config = dict(
    n_layer=11,
    d_model=192,
    n_head=3,
    n_kv_head=3,
    head_dim=96,
    d_mlp=768,
    vocab_size=512,
    activation='reglu',
    norm='rmsnorm',
    norm_place='pre',
    norm_eps=1e-05,
    positions='rope',
    rope_base=10000.0,
    rope_fraction=1.0,
    qk_norm=False,
    attn_scale=0.102,
    bias='none',
    tie_embeddings=True,
    parallel_block=False,
    init='uniform',
    init_std_qkv=0.0361,
    init_std_o=0.00768,
    init_std_up=0.0361,
    init_std_down=0.00768,
    optimizer='muon_variant',
    lr=0.00254,
    lr_mult_o=0.665,
    beta1=0.95,
    lr_head=0.0072,
    grad_clip=0.5,
    warmup_steps=200,
    schedule='wsd',
    decay_fraction=0.917,
    decay_shape='pow',
    final_lr_fraction=0.1,
    batch_tokens=65536,
    seq_len=1024,
    doc_mask=True,
    train_tokens=453300000,
    steps=6917,
    dataset='wikipedia_en',
)
Each number is 128 + 32 x the weight over the matrix's rms, rounded and kept within 0 to 255. Layers, rows and columns count from 0.

# layer 6 attention key, 288x192, rms 0.0824, rows 159-191, columns 96-191
[[131 142 160 105 156 152 192  96 126 123 167 105 136 105  54 123 146 113 171  86 108 103 127 106 110  28 105 130  94 161 138 100 110 129  84  84 119 127 128 125  47 162  56 138 167 143 177 150 188 195 123 157 146  94 103 130 117 132 141 144 155 130 209 180  81 116 139 160 120 148  90 141 121 173  92  52 127 104 116  80 105 178 120 131  86 100 108 110 139 176 127 119 136 114 153 118]
 [ 97  81 105  82 111  99 155 111 168 118 134 134 126 129 178 144 158 144 117  88 135 109 184 154  52 120 121  86 121 169 104 116 158  80 124  79 113 133 120  64 136 169 150 168 147 125  96 155 141 138 102 125 129 184 106 102 110 125 128  98 100  99 143 179 104 112 168 153  95  84 154 149 138  90  89  84  21  85 143 142 113 121 114 108 141 133 100 125 162 112 117 122 150 158  72 117]
 [124  95  88 116 110 146 129 153 112 109 114 139 100 116 141 167 128 111 184 101 129 144 114 134 113 148 140 116 105 150 138  96 120 118  91 181 162 131 128 154 155 164 112 112  20  98 140 172  71 117 145 174  77 138 149 166 131 141  87 114 124 160 148 142 135 101 116 135 102 159  89 131 126 119 147 135 118  63  80  97 131 188 153 111 133 111 145 155 161 120  95 165 101  85  72 145]
 [126 174  84 115 108 156 117 153 130 187 104 138 159 108 128 133 111 130 120 127  32 174 142  86  77 122 167 185 121 131 131 100  88 144 100 175 123 115  76 143 106 135 108  68 133 115 158  83  67  66 138 134 179 185 146  98 131 150 163 204  82 155 125 100 123 112 109 123  93 179 166  85 108 109 124 120  79 125  17 121 146  66 100 114 139 146 137 124 104  92 155 125  71 124 110 126]
 [173 135 153 117 101 124 149 191 144  55  46 153  85 119  93 173  67 117 132  77 146 175  83 111 119 103 109 109 136 142 138 126 134 133 109 124 126 109 114 146  83 145 113 140 126 164 175 195 155 151 154 171 171 110  80 157 102 106 120 128 161 143 110 141 149  96  94 140  76 100 175 147 181  93 139 132 100  94  83 151 130 132  98 144 115 132 132 165 133 175 124 161 150 153 139 168]
 [120 135 138 118 116 144  93  89 100 112 104 112 115 171 105 126 123 148 162 128  83 112 149 104 119  95  77 127 168 125 138 164 162 154 107 112 145 124 140 171  72 148 139 106 160 118 123 131  68  92 122  84  97 127  90  96 103 119 115  76 153 129  26 159 133 126  78  64 141 112  96 161 131 146 177 133 132 147 107 130 142 126 122 101 130 122 164  58  74 207  99  86 132 106 155 154]
 [138 203 153  71 144  82 148 120  57 104 111 103 150 125 118 131 156 176  96 136 139  97 168  89 112 116 137 143 115 145 116 176 128 108 106 121 143 107 127 133 157 132 120 139 136 166 158 133 103  93 190 104 186 125 134 127 154 163 133 130  84 153 133 188 177 126 159 163 146 122 107  39 131 128  66 149 152 134 140  89 214 156 113 123  86 137 115  97 130  70 186 142 120 142 186 180]
 [136 137 121 154 110 101 120 174 110 153 142  94 100 152 148 114 141 161  91 156 129 152 135 121 122  96 140 112 155  98 101 142 137 145  67 146 190 151  94 174  95 173 220 130 111 131  91 103 137 103 133 138 147 145 153 104 113 159 156  58 118 122 103 125 116  85 161 145 118 195  50 113 128 113 124  92  71 137  90 136  99  99 203 134 160  91 122 185  76 150  99 120 157 118 131 107]
 [190 100 183 159 156 178  63 121 125 108 107 105 155 201 146 170 138 169 115  88 145 160 162 123 119 142  97 172  96  66 111 105  76 124 134 132 170 148 106  87 133 118 104 117 105 115  70 182 101 153 137 194 120 127 168 134 175  61 101 106 135 139 123 103 150 106 147 160 127 152 102  90 122 133  95 177 122  66 122 146  93 120 102  81  97  98 168  95 132 165 101 151 109 160 134 119]
 [160 101 151 146  88 192  96 112 147  79 116 133 103 138  92 144  66 186  71 165 105  84  82 106 140  80  96 113 170 140 162  45 128  88 122 128 162 137 146 136 127  99 149 150 160 152 130  74  61 124  98 161 125  43  76 133 106  65 151 137 114 136 125  73 130 187 150 117  74 106  77  87 140  97 169 133 147 122 125 118 139 142 140  88 136 112 128 106 130 147 116 143 204  64  91 153]
 [132 183 133 160 137 169 173 112 119 184 118 133 191 164 118  83  96  57  79 138 211 143 172  98  99 131 126  83  91 128 102 156 142  68 153 208 137  89 140 144 123 111 148 130  43 131 151 145 102 134 114 191 171 130 147 104  99  71 107  66 137 157  77 102 173 141  99  93 153 131 128 116 131 139  94 158 106 118 132 170  92 132 191 158 102 184  78 107 132 115 110 133 149  67 102  89]
 [120 158 129 116 198 183 139 137  86 119 147 170 117 168 191 120 107 104 132 133 117 114 112  73  73 101  85 125 105 129  89  74 105 131 155 172 120 181 151 192 126 175 120 128 101 163 106 171  91 120 161 150 124  77 165 105 113 152  92 117 124 111  99 138 145  84  98 111 167 105 105 120 122 105 112 141 134 148 165 106  90 126 184 103 170 126 116 127 151 173 190 146 106 146 179 149]
 [111 109 114 102 169 134 129 124 100 119 131 130 150 139 126 114  64 158  89 122 123 110 138 136 125 158 129 144 144 110 101 108 142  89 182 104  84 155 121 151 156 115 107  79 164 176  96 117 166 105 110 117 139 100 151 140 124 100  67  95 146  85  86 157 159 104 137 146  88 127 100 126 133 146 106 136 101  88 173 123 124 136 143 141 128 147 163 106 144 158 112 111 109  88  85 161]
 [151 101 162 103 122 148 164 139 175 140  90 170 109 125  86 215 151 113 112 144 106 115 128 114 163 150 135 135  87 142  78  91 178 128 167 122 148 162 116 154 158 131  84 148 132 164 114  94 103 114  76 153 122  99 128 118  96 141 124 133 186 148 117 129 101 142  79 140 157 142 169 149 120 136  72  98 161 128 164 162 179 142 135  70 127 128 134 111 107 112  93  95 191 107 157 133]
 [144  99 151  84 134  99 113 192 150 148 109 125 123 113 141 169  77 105 130 126 150 124  79 133 128 119 131 151 153 177  88 181 196  98 128 132 129 139 137 240 147 136 152 125 156 125 111 136 109 109  82 149 134 118 194 169 116  97 112 103  81 116  96 178  66 120 184 156  63 180  99 138  68 177 149 113  62 169 106 104 147 116  91 201  80  91  91 105 111 132 218  95 132 212 110 113]
 [110 116 194  98 126  86 184 160 147 121 149 125  93  69 112  99 118 120 133 176 131  74 130 170 118 124 108 129 145 150 126 159 131 191 108 154 127 141 141  66  70  96 131 137 189 175 145  77  96 181 131 116 169 146 169 102 134 139 121  89 138  97 162  80 146  72  91 153 128 143  99 193 108 129 117 103 156 165 152 133 103 124 111 114  99  95 138 138  88 154 159 170 146 163 132 125]
 [110 111 168  78  74  90 110  81 110  89 104 130 148 173  82 116 154 210 137 160 147 122 112 130 120 198  82 200 122 146 147 128 106  81 170 107 197 155 101  76 183 140 134 155  82 151 107 174 152 147 121 199 142 143 110 128 143 100 106  66  97 102 140 138  61 135 159 134 113 174 165 148 126 149 132 144 108  92 108 148 127 129 108 122  94 154 102 117 149 143  94 127 143 139 121 132]
 [ 88 111 108  83 118 154 175 170  88 128 121 166 157 117 140 188  26 137  94 158 132 108 124 110 183 125 133 102 169 124 165  94 116 224  94 163 185 106 130  77  53 150 117 109 101 111 161 165 118 102 167 165  97 125  81 114 147 112  93 126 149  87 148 121 137 139 121 116 160 117 129  88  42 131 133 124 125 120  93  95  73 150 117 161 109  97 112 154 100 130 121 157 181 129 142 148]
 [153  91  98 141 171  98 141  83 218 154 169  83 138 129  63 150 155 153 164 115  97 109 105 194 142 128 118  65 152 142 118 143 118 135 115  59 144  94 143 109 193 201 123 159 117 125 132 132 141 159  97 128 110 142 149 117 168 140 119  96 140 165 181  97  95 171 178 152  93 128 126 139 166 177 146 114 134 131  94 149 124  97 150  88 119 115 130 126 112  45 104 131  97 160 165 160]
 [131 140 139 139 143  75 113 119 140 130 118 122 166  98 136 151 103 106 177 141  84 165 154  99 105 152  97 157 171 167 149 111  99 113 162  74 107 164 195 120  69  75 168 139 145 144 114 172  80  70 126 120 108 123 162 174 137 180 124 118 143  89  90 123  57 150 147  95 144 141 166 131 158 112 166 128 147 184  90 141 158 187 156 120 129 172 117  90 141 101  93 115 120 100 158 132]
 [121  80  99 114 196 112 128 115  98 131 145 131  88  99  92 109 106 140 162 157 175 103  63 108 123 125 141 124 161 190 200 161 171 108  82 102 195  66 143 130 111 117 155  99 119 154 146 115  70 142 114 111 105 114  91 160 163 181  82 147  83  53 101  91 139  78 176 170 139 110  75 122 118 163 109 122 163 101 162 126 143 120 148 126 116 150 124 106  74 160 111 172 138 130 123 174]
 [127 220 157 136 137 126  92 148  91 105 137 112  50 104 141  59 112  93  87 196 147 115 154  84 173 130 110 151 124 154 107 124 155 154 179 199 132 206  72 127 140 128 155 157 115 128  80  71 112 121 134  82  67 128 122 118 118 147 136 132 123 103  93 119 133 116 154  98 161  88  88 135 134  94 145 105 125 139 122 116 114 142 167 167 139  98 107 163 131  99 145 141 134 121  81 156]
 [175  91 157 100  95 153  50 134 122 182 137  95 156 146 169  99  90 125  95  78 145 119 149  94 134 190 166 149  81  82  89 143 124 123 133 138 171 164 119 166 126  97 136 123 145 115  48 107 103 178 143  53  66 127  95 131 143  84 142  86  86 207 147 156 153 185 149 152 166 197 170 157 175 140 128 141  73  81  88 147 144 130 124 162  83 135 140 105 145 134 116 167 142 115 151  70]
 [106 128 132 146 142 170 151 112 149  91 118 109 100 100 135 115 167 139 149 150 156  87 103  93  96 102 102  80 184 200 135 138 157 125 133 124  85 127 146 203 127 144 185 111 161  67 150  90 137 116 109 146 110 144 107  54 124 149 178 109 114 133 142 131  36 134 144  83 153  90 148 211 132 112 141  97 159 176 140  74 161  71 114  61  86 127  90 197 144 101 146 103  81 108  68 143]
 [ 94 167 124 158 103 123 116 107 161 131 101 133 131 173 129 110 139 154 131 116  99  79 195  59 100 135 149  73 139 162  87  62 164 145 125  79 110 151 211 129 107 144 191 115  76 154 149 126 138 130  70 137 179 132 109 149 116 102 177 115 143 130 109 141 156  87 163 176 111 153 105  73 123 111 144 139 135 108 122 127 157  89 154 112 123 128 129 147  73 120  80 132 175 167 138 160]
 [126 169 125 147 150 110 113  60 151  57 152 142  85 128 136 204 154  84 154  94 177 141 142 114 149 111 166 125  86 104  89 162 136 166  99 113 122 169 173 102 178 115 122  91 107  96 128 167  97  59 111 107 148 104  91 144 114 154 142 141 173 113 121 163  79 115  93  73  53 145 174 136 120 166  84 120 119 145 136  44 107 164 120 170  52  71 131 129  90 142 103 159 137  93 122 129]
 [141 136 113 128 121 112 142  63 145 105 130  88 122 125 145 170 129 141 174 132 124  97 147 125 122  82  66 126  91  98 117 124 127 143  70 120 131 109 123 142 166 156 164 147 138 173 193 122 149 141 102 100 117  71 103  84  98 166 182 152 123 106 176 197 130 183 107 178 129 143  80 173 113 161 102 151  80 168 168  71 142 155 156 161 167 156 102 149 151 131 115 148  86 121  76 120]
 [ 86 127 140 125 158 138 184  94 101 160 172 164 121 139 137 139 129 158 141 147  69 102 139 200 110 168 168 104 104 148 150 110 165 135 103  77 134 118 125 110 154 120 122 112 112 168 114  69 116 149 131 100 129 132 138 146 151 126 144 103 165 130  86  98 114  77 177 124 130  92 102  84 120 136 111 141 129 162 120  99 141 114 126 134 135  85 112 123 106 133  95  94 159 119 129 143]
 [111 145 120 159 106  57  89 126 154 118 140 140 159 154 106  74 119 132  97 186 159 143 153 103 152  94 146 139 133  97  67 122 184 148 138 146 129 112 134 131 107 136 124 131  83  97 116 110 174  96  99 103  96 146 165 121  80 125 192 135 178 117 118 158  60 148 107 115 145 127 159 107 155 113  93 169 145 152  94 131 132 124 136 122 151  72 137 143 163 173 109 117 166 134 117 127]
 [144 177 146 135 147 165 124 129  91 114 115 157 141 107 124  79  83 147  75 156 145 169 118 134 137 130 106 173 165  76 107  76  91  99 185 101 104 138 146 127  93 102 108 124 145 113 126 126 154 133 126 167  63 132 171 108 157  90 141  69 140 130 150 100 160 206 127 111 136  93 144 118  63 133  58 139 163 104 115 132 130 152 168 100 122 140 140 102  96 163 125 159 168 151 132 104]
 [ 79 214 138 105 136 114 158 113 106 103  99 142 165 131 185 134 178 198 165  88 139 148 109 185 133 144 156 109 113 166 147  98 166 170  65 170 139 125 171 147 124 157 136  90 179 117 217 124 188 136  60 120 113  68 133 115 103 117  67 117 104  65 144 110 140 145 197 116 168 133 121 194  60 148 122 100 155 163 190  94 131  79 116 104 104 127  90 100 113 138 169 103 135 124 171 116]
 [120 102  83 128 169 112 118  72 103 116 124 113 117 132 134 129 148 101 108 150 157 140 107 148  83 127 130 140 123 128 102 121 127 152 142 149 131  78  92 160 116 103  92 114 101 159  86 121 160 166 141 178 158  92 103 189 143 147 130 143 120 111 133 144 153  93 110  95 158 123 133 125 116 113  77 160  88 165  63  93 164 124 149 136  86 114 173  61 133 147 154 118 171 107  81  87]
 [103 116 101 140 105 152 165 134 141 151 167 123 192  90 123  61  95 109 105 123 111 181 121 157  85 119  97 178  67 131 133 115 125 139 141 118 162 146 148 104 148 129 128 107 122  67 142 138 139 133  97 123 146 151 144 158 150 146 144  56 167 145 104 139 135 184  73 130 132 177 135 113 136  67 129 139  78  84 113 159 117 112 113  77 120 153  76 120  93 145 131 146 103  75 216  97]]
# layer 6 attention query, 288x192, rms 0.0788, rows 160-191, columns 96-191
[[113 113  80 142  86  89 138 124 110  45  86 102  96 131 137 149 104 111 101 149  95 116 151 111 105 137 127 120 106  88 108 143 126 125 127 123 143 114  76 155 207  55 102  94 135 112 130 151  99  81 142  81 134 118 145 118 218  87 144 167 159  98 108 102 124 117 114 118 138 110 150 138 126 112 134 153 116  87 118 197 144 169  80  68  47 109 120 198 150 113 124 204 166 161 115 161]
 [107  73 135 190 172  90 180  80  86 153 116 125 120 121 117  82 101 103 165  95 150 159 118 125  78 207 115 158 109 142 133 105 140 128 140 179  91  96 133 119  79 165  70 142 136 137 167 134 142 133  87 131  89 184  71 112 164 126  84 111  86 108 128 132 103 169 155 127 160 119 105 151  86 111 229 112 109 118 102 130 146 143 143 123 164 105 124 173 106 115 113 143 107 101 175  68]
 [147 126 125 134 104 115 133 151 101 124 103 100 140 198 139 107 145  98 112 145 145 149 137 106 113 168 110 144 130 161 144 112 154 113  82 131 162 172  98  90 106 169 155 116  81 142 103 103 174  56 118 152 149 149 173 176 128 130 108 131  95 149 140 130 122 139 107 101 147 126 175  84 179 113 171 105 146  92 144 185 112 139  66 121 123 164 154 130 145  74 113 102 142 163 148 115]
 [127 122 220 176  98 147 140 109 153 115 132  91 132 153 117 137  69 141  88 142  47 115 104 158 147 112 104  90 161 122 164 127 108 111  67 118 175 160  76 174 116 154  89 126 147 111 161 112 107  79 133 201 126 134 131 148 103 143  81 133 140  99  69 106 117 102 130 156 141 159 131 170 110  98  61 162  98 158 145 154 138 110 118 127 193 134 123  66 152 136  98 168 154 158 149 162]
 [131 204 156  88 174 163 161 111 167 144 112 123 114 131 131 159 137 131  85 119 135 138  87 192 149 140 140 102 110 133 118 117  91  96 149 159 132  22 162 133 128 159 127 156  84 120 127 131 134  93 167 103 113 164 163 130 148 140  90  65  91 134 119 175  92  98 106 117 160 186 155  60  94  77  81 104 112 167 121 203 131 110  89 107 172 119 153 155 163 190 211 171 105 127  84 109]
 [ 87 101 175 144  78 138 119 117 144 126 125 144 163 175 184 164 101 118 101 179 147 150 124 156 128 117 115 114 132 143  99 120 168 137 121 131 159  95 175 136 212 151 100 163 176 128 159  72 120 105 101 140 101  89  71 119  98 130 184  79 166 109 185 156  86 133 127 170 113  61 141 125 155 132 130  88 100 135 106 134  83 135 153 149 101 112 155 146 101 108 113 209  99 115 166  95]
 [ 87 119  44 172 163  98 146 157 155 119 139  97 159 171 100 176 161 121 133 129 106  86 134 152 172 164 132  76 140  77 169 117 131  88 131 151 120 155 159 129 127 216 171 139  41 165 168  98 132 121 137 169 149 135 111  91 155 134  76 118 116 113 113  65  97 102 125 140 154 116 102 180 121 121 139 126 143 108 157 169  24 155 114 176 128  79 123  95 148 149 129 152 103 105 112 100]
 [124 181 181 166 128 130  77 121 117  91  91 119 115  56 106 149 138  91 112 128  97 129 151  59 162 112 125 109 105 172 112  81 133 139 104 118 162 144 144 111 176 145 113 126  66 131 180  49 116 159 146 152 142 148  74 147 194 133 115  66 113 120  91 142  95 128 105 148  74  73 122 107  90  88 116 139 147 126 139  83 115 172 131  85  91 134 118 128 113 116 249 152 111 144 183 173]
 [136 143 180 113 111 132 153  89 108 118 127 111 109 137 116 133 146 123 143 150 160 131 150 154 178 174  51 114 116  42 116 122 135 138 163 180 177 201 168  43  96 110  80 115  55 157 127 113 170 173 113 158 183  94  90  90 140 114 104 130 157 122  89 174 139 197  78 178 170 173 156 178  92 147 137 100 137 140  98 128  95 144 124 108 120 145 161 158 132 149 179 170 168 152 182 112]
 [ 73 176 146 124  84 111 167 111 128 167 122 123 122 158 192 169  85 123 163  72 166 128 136  91 121  99 132  97 137  50  87 102 125 142 158 189  99 136 112  73  98 143  40 103  94  71  89 134 115 101 125 115 117 125  96 141  72 148  64 155 192 130  66 136  81 107 137 111 146 181 122 102 153 150 133 158  99 157 130  66 164 147 177 170 100 156 186 110 125  79 121 123 169 127 120 147]
 [157 160 159 135 207 116 122 112 137 168  96 122 166 140 135 118 133 162 122 154  90 114 155 155 135  73 133 138  82 104 101 143 158 140 129 193 116 148 203 197  54  89 117 149 119 175  55 137 113 146  94 123 171  30 170 134  88 118 141 106 156  92 149 174 194 109 137 133 124 170 134 124 160 192 167  99  96 106 132 108 101 120 148 144 127 203 132 130  94 132 194 147 129 134 155 106]
 [192 158 167 168 171 148 111 168 139  98 135 129 105 103  88 131  76  68 157 106 103 179 134  39 127 105  91 148 113 118 107 139 176 137 120 169 110 142 112 118 175 102 129 104 146 106  91 119  56 137 117 139 146  91 125 138 198  89 133 178 141  88  96 177 116 120  84 114  85 144 170 126 101 167 112 134 135 100 182 161  93 111 123 135 129 110 122 148 133 125 181 131 157 115 158 128]
 [189 130 141 164 111 126 133 121 212 182 143 122 153 147 167 173 149 113 130 131 116  34 120 117  95  77 128 122 127 127 111 121 171  88 151  78 103 129 161 119 174 100  79  70 151  77 136  85 177 109 103 104  59  82 142 144  95  93 123 100 168 146  80 139 181  97 148 114 125 129 161 150 170 118 139  89 136 146 199 169 114 195 132 109 171 106  83 120 152 109 156 162 171 113 115 147]
 [155 158 103 158 104 134 168 125  63 157 113 101 103 109 114 165 190 104 136 133 105 169 127 141 167  74 168  70  88 162 154 136 120 152 142 161 103 161 116 161 150 131 140  88 130 127 118  37  60  43 191 118 111 114  92 136 141 133 131 123 130 129 140 180 125 135 128 100  60 131 144 141 189 168 216  83 145 151  83 142  85 118  76 106 119 166 184 130 137  99 161 126 100 133 131 132]
 [128  93 117  51 156 136 196 177 159 102  84 143 121 117 103  98 132 105 114  75  71 137 101  81  93  98 165 140 140 178  88 150 164 112 188 113 141 156 139 158 162  60  95 125  86  94 103 101 111 128 118 170 111  55 131  75 126 154 120 153 127 166  99 168 161 109 177 115  44  59 125  93 166  84 149 156 160 128  58 110 141  94 145 145  93 128  87  68 134 126 124 134 112  82 132 118]
 [ 90 170 164 192 108 144 102  61 148  72 185 166 106 116 117 107 161 130  86 113  98  58 131 105 100 113  85 121 128 178 183 153 118 151  77 104 155 137  77 121 187 161 150  76 134 104 153  97 113 109 123  98 139 120   0 112 112 128  57 111 200  76  80 115 199 144 147  82  90 146 140 138 163 127 125 130 134 132 150 121 162 168 122  90 135 143 102  78 176  84 177 144 142 188 180 166]
 [ 97 164 112 127 144 168 133 146 124 115 152 139 126 159 161 138  83 165 145 147  52  99  91 181  99  41 180 101 231 125 154 142 129  94 120 135 153 110 135 118 128 176 109 115  63 145  76 116  72 176 130 179 173 170 144 153 142 122 142 143 203 144 142  84 138  89  89  67 153  99  88 194  59 148 103 113 139  67 145  86  83 128 203 109  68 145 108 163 153 120 100 107 147 121  78 135]
 [149  87  69 163 102 115 145 125 137 107 111 119 107  85  75 178 154 128 106 113 116 137 175 122 147 111 151 135 172 170 192  78 120  79 184  45  94  92 143 140 172  89 166 192 123  16 146 145 126  93 135 137 150 114 168 117 147 134 157 115 153 144 184 155 150  96 184 167  83 155 173 139 185  67  83 121 197 163 141 160 114 140 114  90 137  96 106 113 156 141 109 136 125 117  91 201]
 [118 120 120  65  89  88 176 108 171 122 102 169 129 138 131 127 127 132 135 161  83  96  94 173  86 235 128 162 107  97 155 188 100 144 127 160  96 161 120 147 138 104 149  53 157  88 153 135 134 143 156 209  70 192 152  95 144 129  93  84 107 106 156  67 104 103 177  97 154 151 113 127 141  66 149  79 156 113 162 104 129 147 112 107 105 153 146 106 123  92 123 139  37  60 163  87]
 [148 121 143  75 154 154 158  81  95 120  75 159 110  53  88 152 155 145 145 176  99 149  96  88 113 113 164 123 158 150 109 107 148  92  98 104 128 105 155 157 123 123 152 142 194 171 154 103  60 180 165  89  89 124 147 169 135 101  92 154 145 112 167 138 124  44 138 105 148 148 157 111 142 100  95 120 119  98 142 128 144 106 155  88  54 158 140 122 161 152  94  99 136 108 158 118]
 [118 106 139 131 105 130 120 153 170 155 135 114 109  68 131 116 121 150 160 125 137 114 136 170 154 126  95 136  85  79  93 126 120 188 128 123 127 153 148 165 161 176 144 132 149 210 114 114 163 146 151 111 139 138  90 186  83 110  81  78 113 113 145 156 145 168  82 168 182  53 129 171 140 132 125 191 145 163 143  85 146 127 122 216 135 169 123  74 174 106 119 119 167 128 151 115]
 [165 127 127 173 135 203 176 179  60 116  96 122 123 155 129 156 142 180 127  99 171 103 171 132 179 139 119 130  75  78 119 136  69 181 153 144 138 186 160  92 110 109 170 148 177 103 157  85  91 105 127 168 101  92 108 111 168 136 109 122 124 181  93 150 130 132  62 136 144 188  97  94 127 187 184 133  91  99 142 173  85 149 154 125 164 173 183 153  73 113  83 137 140 115 113 152]
 [146  77  67 104 132 102 144 129 192  96  97 143 123 129  92  90 151 192 115 134 179 126 103 155 198 139 159 105 142 146 142  94 105  89 136 173 126  96 156 116 141 106 143 162  68 142  60 109 109 131 117 170 116 128 154 108  71 102 164 139 121 132  84 126  60  91 118  75 126 117 147 127 147  70 140 127 202 143 168 101 125  74  97  31 123 130 113 106  86 136  77  96 116  95 198 171]
 [101 139 150  83 133 134 167 146 141 123 170  98  96 102 153 171  91 161  92 159 112 129 118 132 154 179 141 142 134 162 148 158 143 158 128 121 102 148 199 115 161 156  95 152  50 129 127 122 150 166 129 128 215 101 131 142 161 136 185  72 125 127 167 124 112 145 113 136 123 151 121 157  96  77  63 131 116  94 173 147 141 135  78  91 119 132 130 137 174 178 133 148 129 105 163 123]
 [115  76 157 111 148 121 180  95 176 154 105 105 180 146 180  71 112 132 188 135  58 112 107 148 109 158 135  50 107 181 154  98  99 142 134  87 162 120 142 150  84 122 164 157 117 161 167 162 188  85 160  74 103  72 151 139 127 103 151 141 152 139 142  94  75 125  84  75 100  96 161 109  90 124 142  87 143 154 137 128 116 154 176 111 108 122 147 112 116 166  93 165 139 137 110  86]
 [152 162  72 193 156 120 117 121 153 112 192 156 124 103 144 165 133 133  89 147  87 186  95 134 151 102 179 119 101 150 145 116 153 123 140 135 124 133  77 181 119  91 193 195 120 117 159 156 160 134 136  65  71 108 132 112 132 132 190 154 120 138 179 126 136 156 110 146 142 150 118 144 125  87 156 140 150 117 120  53 159 132 178 139 174  75 131 174 153 141 111  94 160 133  40 105]
 [119  89 119 168 141 116 211 127 177  92 133  99 114 133 137  84 148 141 127 194 119 157 114  85 116 105  94  94 158 126 121  74 143 153  88  88  65 119 127  85  72 146 160 171 105 164  35 131 115 160  78 146  84 145 151 182 136 194 166 161 119 156 143 173 162 103 135 119 214 176 108 148 130 104 149 169 124 137 140  80 142  80 145 138 100 107  99 144  63  90 181  92  80 130  68 132]
 [150 143  86 130 159 102 140 126 112  76 144 117 143  92 127 159 103  69 181  84 125 162 158 142 123 160  58 174 115 116 132 143 127 131 123 127 178 168 123 110 134 155 134 140 149 148 128 142 148 122  62  91  94 122 112 109  74 151 144  93 141 140 101  98 116  74  86 174 103 163 152 128  72 156 125  80  94 125 157 116 126 118 150 177 130 153 106 140  94 149 112 202 119 107 132 120]
 [125 111 109 117 182  97 110 150  90 178 131 178 127 131  78  81 110 150 140 155 137 146  96 112 131 161 147 139 119 109 143  82 173 178 109 186 132 114 186 152  78 146 108  77 110 125 110 157 176 171 130  91 122  39  83 149  75 118 169 106 166  84  75  58 150 129 158 142 169  98 123  89  59  78 156  30 116 125 112 179 120 109 172 151 138 173 156 104 159 167 115 128 113 171 131 164]
 [201 194 165 106 142 119 149 172  97 180  91 127  96 169  94  67 130 168  53 165 114 136 117 140 159  62 159 134 166 114 183 153 169 140 200 116 115 141 153 120  70 107 155 148 111 167  50  96 177 168  79 113 122 101 185 125 114 133 142 131 121 112 190  94  83  94 143 158 145 125  99  93  61  73 110  70 139  94 111 109 125 154 139  94 191  90 144 106 132  96 134  86 162  92  82 167]
 [112 131 139 120 152  97  86 180 140 182 148 177 140 141 171  90 132 131 123 139 125 205 126 164  93 143 203 178  80  94  90 108 114 127 152 156 135 188  98  94 142 159 137 104 171 126 141 145 164 176 130  73  82  69 136 131 118 165 129 111 168  94 127 192  74  59 112 186 137 153  89 136 169 162 230 181 152 142 153  93 158 107 191 178 151 147 147 120 181 127 113  65 170 114 148  99]
 [157 148 137 180  71 174  70 130 139 106 113 119 166 140 130 123 103  75 144 139 142 172 101 127 139 168 142 172  97 109  80 192 184 153 129  59 156 137  87  94 182 119  99 129  98  69 122 182 133 166 160 122 119  97 122 131  75 155 110 115 123 153  94  90 140 194 149  91 167 153  70  38 177 122 127  83  35 112 106 178 170 176 117 234 113 218 185 160 207 160 109 160  68 106 135  75]]
# layer 6 attention value, 288x192, rms 0.145, rows 96-99, columns 96-191
[[138  93 108  82 103 151 155 104 131 118  97 135 133  76 123 142  94  61 194 120 133 145 126 150 188 136 165  70 135 110  95  74 100 114 102 124  98  84 152 118 139 106 102 154  97 117 111 115 127 104 184 109  82 159 115 173 114  74 156  74 118 160 173 108 116 133 126  70 124 157 196 115  95 145 125 176  98  95 210 116 130  89 161 126 160 165  87  88 119 137  86 130 102 129 160 134]
 [128  83 116 164 127 117 158 160 173 161 157  94 101 112 142 145 123 105 171  90 109 181 149  85 172 150 157 145 118 129 103  82 175 103  87 145 156 112 130 143 135 116 123 133  74  95 135 145 114 156 184 142 114  90 160 211 113  98 205 103 130 143 118 171 107 121 194  68  39 152 185  86 138 103 197  92  77 168 160 119 166 178 112 190 212 199 119  95 170 139  81 153 135 151 115 169]
 [103 104 106  38 169 171 152 184 104 157 132 132 106 137 144 143 113 146  97  86 201  79 107 115 149  94  92 103 102 157  96 134 159 119  68  95 147 128 134 127 183 134  72 184  48 138 105 129 121 110  79 120 113 137 143 138 110  99 166 168 141 114 152 167 133 135 173 137 155 120 131 125 151 115 128  90  89 147 129  96 126 150 132 174 139 124 149  99 130  92 128 132 152  95 124  69]
 [ 69 134 112 154 177 149  97 146 157  88 139 165 157  91  93 118 107 164 121  87 145 147 129  62 153 114 132 125 117 122 122  97 134 132 105 112 103 157 145 181 128  78 139 110 200 128 133 171 130 179 129  99 124 164 103 115 142 129 125 131 189 135  89 137 144 125 133 124 180 142 131 144  81 101 102 127 118  96 135 103 185  99  96  76 126 149 125 108 117 166 121 144 181 151 125 117]]
# layer 6 attention output (transposed), 288x192, rms 0.0867, rows 96-98, columns 96-191
[[ 78 164 143 126 193 132 147 110 164 136 143 136 142 143 140 132 117  79 150 126 133 134 125 152 108 159  79 122 107  83 194 135 102 150 104 166  94  78 122 151 109 108 116 147 115 120  84 117 118 161 123 102 106 138 161 124 104 135  99  96 163 151 121 118 115 181 124 109 150 188 123  95 129 120 138 148 103 135 175 139 142 115 150 153 177 147 110 104 161  95 127 120 105 108  77 110]
 [162 148 140 156 156 127 161 108 153 127 162 153 127 114 128 147 190 126 153 157 108 157 122 122 216  95 144  78 122 106 133 152 104 138  73 172 125 108 143 141 148 124 154 146 120 160 115  89 102 119 134 127  77  97 137 228 141 178 156 161 125 126  96 119  76 175 166 144 100 104 143 144  95 162 153 115  48 105 144 148 114 152 148 231 194 158 160 148 125 124  63  89 104 151 149 112]
 [ 90 121  98 102 147  80 157  73 106 128 125 133 187 116 100 134  76 158 164 159 134 122 104 120 173 160 115 159 114 130 125  96 204 151 106 132 110 154 130 145 187 122 134  86 114 111 150 124 170  82 129 141 123 181 107 109 143  91 172  96 100 128 118 136 114 177 142 142 126 116  94 104 161 115 117  26  98 140 120 123 127 167 164 147 119 127 125  56 135  98 107 157 140 107 144 100]]